{
  "d_mlp": 2816,
  "activation": "swiglu",
  "init_std_qkv": 0.022,
  "init_std_down": 0.00468,
  "final_lr_fraction": 0.0,
  "train_tokens": 903400000,
  "dataset": "wikipedia_en"
}
Each number is 500 + 40 x the weight over its row's rms, rounded and kept within 0 to 999. Layers, rows and columns count from 0. Numbers have three digits each. The size before them is the row's rms in percent of the matrix's.

# layer 6 MLP gate, 2816x704, rms 0.0549, rows 2347-2371, columns 616-703
100:482536514504523483520450475502491501432460478479548478538547482508458550543523509570512492494550524489560541475486554507542514542581496504560550420487440424518507483513424506488541536515496545501449516510463518496464465576498505469550494465486511503514492428359543
098:528532577484506513522523487437570518494446504490458594464425533548519456555440410501438519500468553532502597476472518488477460498571432456523584450475464506552485534521481505484536545530521487482527513547522516535491457475463526527498455539543471506512533487546506
101:542543480565540431453434529482542510505536499537554479498470432486545542499552500522446467474569508523481520494461577439416599520471495512488451537562406483493467455485536440473465523505468501550481482530533459525481526496450492459507492428570540533529443445562506
097:556514529453486535501562491461438481492533544516421497396426485522468497512485513577536529461479503598487508432577391398487522514421484498474526507501515490456491455432451510475449449491486445538524586507543474529463566527540523508498471483514491487485507487501540
097:437461426477558567429401530552528518466497545501460499484508493524492461513523454456527515498466532550470483557453486537466472442495466458492479513521440500503534526517458536547487464435528530530522490472496490506536477520528489481459465525533460485475548526490452
098:598561445518455481544483465464559498452545482458484507514534548511454474414477505496656521531522521525429494496512534547439538509489495531480473469502495490532451487455497482518492448492489456494495549622532470505531488438530550529509509522502488500477492534504456
100:484585567449596504525475515521467528506548502458494442522439513481424468426470434489505494535561455576469498504532461582588508451538443556505492530547540491563496485539495527536510483521475492541536473482450554514568523499487495533568494473445534489482523453448498
102:537486501503437536524498560401451529426503495464502513504444518519459589453520477450535476497552501510501518485576477502519470516558526539535514490481475385545514494399510441533533547449584420488537525464514406472533448498488596552475545483566515565519492484483495
097:477459522472496482492483420507514507478493516523534518554541502522447495515568466480534550458446481501537492454428504541516494550465572474537534400505546483453467467506464505483483546488510470571513457508465465556516516457505506519545453533531452531514501459482520
103:520443556521523550510494413481504489510538503464530574465482413434474521513553455479511462559492431511429518462430374495515477523489446484469524523514482572477437516446560506490510451459576502467515459479476522416542523490517550536516438501555517599558487511511568
101:509533492609489476449465460461477499451558545479512550507508491486480494559547502469529400437489481508472468440452489527430443451471529475464510555567566467506491596511403460437489491515484567571549565420473460484492502521504492507502513576482526464477471554500492
099:475466530549532494463458501483510543467519511540509468552495455534535543532500528472489564486553472499428489509520505508480521502509477443506520499548552515527570509485492485505485442504553446486556477454449480499431482508539417549480518472517489491441439551446525
096:466514491494443564556498488646535535452489505461478460536524500454514542454485562571453467559511483540444525448480471505461547532477524498504446535506452479508482496471534521406540463449482534525499507441425441540519533510496468524540597478447432444508431463497519
102:554502538526484598418509550540423476481541483420481461441513557573513541426460531483575478490538445504523519461461486485479488570512454472519481470488542476521507463510598475525503506451561438509535444444474508507469484449570441528488551436429483510493496534550423
099:527537443473505580539507462513538470511495513571528574471542464548472552512572523491499486528600494474521473502504485571512578562473436499575434481455533497524510437428459502564483499507553514445456422499506459540496444515478501532570455466521452550558526499494495
103:551483475504403466555547532409505475503427429453558492573532508511497498544459521447526523436513521537499565495467562468555536463531507486565474520493496543502505519459471477455491493546537498497524482579472467424536456492459542531522516497503488437512525463538531
102:500459558507496551536607500471526540484477497549519512425499593490546513498477461439540545522522539485504509469489487456491490484457477481437483529475469510434573516530521540513475549569489510518545452462487485527532526500458453521478465465527451533464599465516479
100:473517544522421554443501414517481456585510566504477461456471457523503434525500509426497473496536499503522492495510503482444560511514483544490463471433522496560492532508494480546469480489470438462486530513473503509497535545443498488464501527549485539507464501518408
098:452475496506485481465480501441554470587466499469461504534471518518572525520507498493530545486524414464478470429493544546518522493528484581554422536538513505522561455541474513497536476479463488519440557551573511434552500460493517484512508470470538465559490408459541
095:571465468498524486452539556464472563429542579541519494456548535522481470520475441519527523478550538502511523488420485499465419480531489497457419524507502414553579484473545505496511511434436491488461498462517555465516505485536497569466609508582521496526507485514534
099:479511475621491486446514507508499545473487549480545468482515507416514540549486470498485475552436507549547463509502469542529524488525507569574519474538543524477465428435486441491503514515496538455521472432472583512392489509566488462531497519469541510598511483513489
102:474433531522482521472437533432471616528491492555502482451444443455555516508601467499472554484467581500488565485486485568480490517442506489532502538536462458536510509398422581496507500490501478540465516443554534508461558537455466521465465491502535459502544520495521
103:565483482519500537531497457446545518463494487535418413481544501519532554548535534478462554450479533523532451512483454511500565593501458432474462541601470499425452551532483487509527562524486537442544485565472481498494506503529452524528438526580521449572505528412429
096:505496538556584521533514533570483495462583549536474537532507471531593491455465485477541484504455499516455554474481498481589437529482521579495556533509585460496526478524492505475552468462542496550477514580524545478478426473457484447482533467526433479549528552542515
100:489468488517458500445528535524489448519490482433513492520462474545448429473427424408566442439450487485408510499492480417511457541498512566578475570523491540475498478452454518463519497501525494480477520484411538466443489525561489516492503485455463560509483572491494
# layer 6 MLP up, 2816x704, rms 0.0557, rows 2347-2371, columns 616-703
101:509482560498511520500562538495500509500481490497463525521565543467571493534574455488513507502465542563535440543448548424478501483489601451532494529487534463440439538510511504459510432476499440488490538478398515571513511440536395528517503519478501486497483533492540
102:531514502548552530468474497441432503509487440453523477438487470480556445509493471436412489482501428484506477505448481488502525506558502524490501482475523520442496468497480468530495499486507481493500533470541464487493493490525484526454486519556539478495530552502435
099:497532460462469518531527549470555522532481450481451492504468488535481519492485460528460403495475550493521623494484478438422491514486504544521511555536506492494514505446539453443530460536443504617469519479494528515487488526487497530461514492539472522539481507495528
097:456466524539497437402498494500475540491497499564487503504511575543465491501476456528496501556534473556485446543503498473473518451564546536521519446543562549521497577490495529531480507505515522447512440502488543437473511539434431500466435489567489474520447507507396
099:450520516436443478518566489501450515497477530514466464470473481542544497456594441571437531591417466509520581534389491490510473552480501447479477489459465484530558498516498548533527504544473473516501479435579590473468527485509502461482517490500497540462590548534547
102:544516505540577496482602462562536517502454409474539518518487514568520500459440524536548521508518518493549459479428518554515390596496497479521429467488492450534477511458564504525493482486419470508498528539471441446566537442460442501472458501466497522526548513513504
102:458516508541467517485498501561530500530498448514427517466486506509482549458547508403504502469501451511537470486508484550510514412522452501450481522501560465536563492457485589508499514430528447507573484491463490480500455522523505438461515530467551524468582449430488
096:497474502514555457458500485506485591552501518480522493474550441501526549517544542563441515583459475499517494516516517491487480440530504378502457558465463540480492492465520509432544453537497489484470482488492489499443507468480546549509538480480475460577443546490534
102:499439459540520469474540561541519488489578521535579453480458542491535500488417436517423499517539512478516471511577499501450456465543427571486503496527469510484497459463495483494507489499475498465486536500538502548472507515486472480513575591462549453465425473523444
104:414551492502543499497526538433555465462533529530469472535552574393507403496488524573498444482465522536521461543494550419441473531504521516523433564503498531529449467446487578503545481563441488507478452489566485483508584453477523506561444494549500568489539533541502
103:428447413501540433515510552513518434526506583461445491487461518525523520469502465509489557472493473505435520626458550533499426518530462454508504432494470560557515482467464498542488533451515492549444428488462435485533519475499500532525470466531445546451539521448478
100:482481486537477480508495474501519513474474523515561476560517505480516544494557565408487466478498538524491509526466533468554466532464520576542474497490458571446503530480448574457488464442459507427539506482449530530529485527451516437436495548588497536532490483427538
098:460467475499423456461451595519536560499459479485514538485590489523522491552487524427503496457552408515495455522479467483487494477510499542426477527437513534500483489501550595481446484522447489489460541514465515463504534468370536458506455534521499535515454499502528
099:500501539521459546472507516536479546514568473432528539540504454519563461459508548506551503484510441498486537472504540426508523457543489496518534497499505499519491512501502459516528506493553569430518493492484515560504489487560442487531550516475467474589507528511487
099:547484456389450470525473524486488547511500505490481524484517502478559511494529481471477497531432488513471454535483539591490567482459506525557511420469545496470566548445461540475364481556501482498438485487533523495468463438594448553444491532548447520431509500506517
101:484476527504519473523476473470445552502482515574495544379525516487479497503466487505466527469482454508493486512436506543466496499506489400591517545478493507556524431478460550473511536503579499569491485570532507575524497494497476461497483527527511486495479543582517
102:481542470509518491423572491550581541491458511516511517525519546426482527482463528513438477489484466424521565486499466480508521554490503343501478480470463564504542500491524537557480563546382528552568493479492523511531539520489561466519516500468443424481497551497494
102:543549404581467444553479463444501533504454531509473480510575545485574478520525489519510501477472512567494465483429550528475553454430518406516498473581444509519472520436486512493513508472462551474604442527535476487552555516537507468611502483491562466452550514534449
100:469482493432508571493511436453484494543511551505531461502509473456491386481532503471482544555551502490557543514474456470545508547522448496452493568483516521542560449567548524464501442506447489496526472530486494499469484488496456444500493481573511552455495556520505
095:534460483468497506492517540527445498484502403472575495540528457474482540532495428453484489530554516469425510461523564564490539605501473468503500483466521570534493510519457435536502462517482474551460481505501584474495571549443523474474485501493486499528527517384544
098:466489550546417529486493479456420517555494517513577408549480458439506575485446530414516511514465503492502457474482458492506472443467481462506514608520520521460413520488463507495466552515510538471479489545478483509515528492522459449489512488520460476554483496496535
103:448477518473492495459591455572510482444461547466500501521524458472464467527509426520559519566509472547561465496507476488487513426460408460499447544553491511506507498466437511464447530515431538486506490531506520480514570520463503535497465533502542405484465511462495
102:506530495515530551526540456487480485506473537483478417478489480513413424466453520487492525439556491496475527612571497504487468493528532474521579436501495545480470467476483489502489505523484465477526560487550517554505491445474535532485524489564487453460439492552460
097:472488455556418444507451542500560530533513468503437550485472521471499522500494528442458480470483488489542523554484517547425441435517487555498438542505499600588436462558486480449493469550467505449507471526498504479500480467492478511478496460510472578507508456538497
099:480542499445529509607487484536532492506528519532481474480457468497487483483457466479500486471532518461497522506455489544519527488473523424434458536560535501450486458543491509525496526472490477550512421543506443412445533496575493497502604518584452466530535522476587
# layer 6 MLP down (transposed), 2816x704, rms 0.079, rows 2347-2370, columns 616-703
106:478527444458468499516532537566466501470535575409505467512579457432532499525584540464526566523504389446495528389445512464481522515532514453544460519575520462441507456490500542468532499565447477447519490480504482464493548544566487550483508471521531487493452503552555
100:475566440520516571521488442446498400514491465528492569474479513545465604476423503485498536471484530535495521402504484532458470434524510498471532501428513494593519542526459507509467512546475476486503519481462492519415509486497455527432507528532518480551563455519499
101:504537402417449510469535510471493474498575494423498511551460428512567471534534485608530468397517497498460615533499508478442462494473421564509494518532434458546492442552522443481464586441483457568484546538519476449439545422460440472613465474538438509506503431537492
100:469522502462526406498559458571451406495522542504520520503498460491469328508471487516507504556441491546488443507560480416540474493510503450573517515505551438451545563538493500441421566493475468547567575528525459514494546502524486496564472490482495503498452540586497
103:455535498504520519457572556489552524508545561488467573486533492513496448488488510490482540595485459531546487529455486524553480502560509454509486475522473495458577503511579549485495518558493509527511495491469523451543503532526536537506501495428533438482487572465508
099:575543437430489498501566451495567490468445473495579539505480536499430526467494539535473495510482568424535474465505488457510537510543474446513523531467458529557482435443525557454534428493492459570554516516538505517601564499558394481539498515492531526455486463520496
106:480527518515497480507475485530494452446567498496476476464554457553493644468561528483474474448532509532500460503579567557467513456521489423555593477526560524487554446513578504526542433486518458583505538573505512520502531419542516473550569586484492468526465487503535
100:534463545482515480585506489490478509485419558493475502487500473479510478532503466506492441482554470565524455533502492505507489536553559473508495485454494573476546441519485562519550485557499447488500605476548478584536463483486488536436518457477455499609449458462543
086:557507498519436505482443513570483516468586512503515523481430466492534685467469429440499530473545520529525537445485555563508517512501447469462466505525543470415473535469453525558470516541431495470487444569442492500434530524441545422463554535543506530486463516490499
107:487487453520495457529566443479496478447593485515468487496463497494498350444460501527535393544548516516586550496567548444466495451512547494495494481490505509515440448509492520567521547545522601424480456522501519507479521553582477554525553500475495426481520495481516
102:453519514507504492539505488574522519524526483550500464525493512530480359479501506433465505574546469454567506578502506522518466498493523560427522445448452473526473434545466452501469558510528466527538530543495476452496507445501470479516497425547485464489533538468495
097:467511491544467536528470555426498501499559535539564449549485527494530386489463556481535462549505410448465512480474479446537431529502490483439388448533513523462457543509558533476460424476490506546445428470520502550534508569434513463500488534464482459533469537487558
093:417452453589494576469531458493547443507482465454525508481476526540532453521577486519407474466469530431456483528511447399517507589545549544539586552530478461549479426512517532515524482487538563500440495534484543507605456530474501466532452427470485513507472455495470
103:508512513501493579494486455543482494462457550506498492503487423480532545539553584527442504424544469509486501406524561522523518553558540442453472510533574547525509487474545460461492481476485519502482493509432553492516516550533410463445447540543523522501446481514454
097:439468453536451506518509527542476483524541461472488533488540471502457438501521497533506502554575521492530516515472460403500468466486450489475615472472536539536502533549533437518473525484498500483454482471468516366523509496592508519401457490461571524446563575515530
107:473435564490495494468557471392540506477424532458432531509459472526450469526495460515536540524498500453480500535539567534572483507562589487479502543461524454544457547504441576520546497463505494515514528493502458578416483497558444471491552515487473533567444555552476
104:535446503544497476522528557610479495492487556492540426410434528477441504494485440475495502524555495455492561530502496476472488501523516464515469468473489512474518531565510462482447547464484494507486461514552538557503498560502516507611497518520474430569544505568519
100:447449486532413446497480445510510488472463574509511506582529535440536430536535523523497558548434468527476476508410482515483519498511508424511532499525548530479401455431486544438542489453590517470523496588601516477490456543481519475543473516497532523474547551506478
100:473531460500614512507504442507527527489441510521485493516497515497523512516463535448471553552484551444515531494509520502416442518526508494566472530512572544526508508462501572504442560480474477532514497552533502554459516488446550542545509507498477539483521544434487
101:573559479511432510543542501550539595531525534553492515470461546557504558503501488537478404539516507552517493460548464565519548525513492513547503519525412516518511568459466523509474501496471593414516471489477550497507499497490509513508525465537436543479508446461470
101:479531500482476473480476467450503541522510520513472479448527450486518584525489444504572534507436510591503536573530477525505453459468521573508489456492509566451558447518421485493495508500511514598480512469506543549505564544536439480528438529511538518458588442497560
104:499406520514582538471500429578547454487504479506496514488577513541489513494465498504489537537520500440479454503462531462597475487535334446536487578533425526481520497516422503474534528518467497439517538562519485516459513466503578461529474509543465467452510470455486
102:497423594555547522497498505528491423480552484494463523536527527401564528543454487539521500480479577473432502476542568473498498588514479544513478523496396497547492505526527487511495572497474443562475549481482549491452449503475458528494508457455434515513540450437536
101:445560499495507500596470520517483470481420450507528536502550526482515523512463464456531519552541460535503484494491485519513511481488472439562477538492493532563436422489504520533533484481474534489440477503522454497450554528540466454536598435536534518535474484516562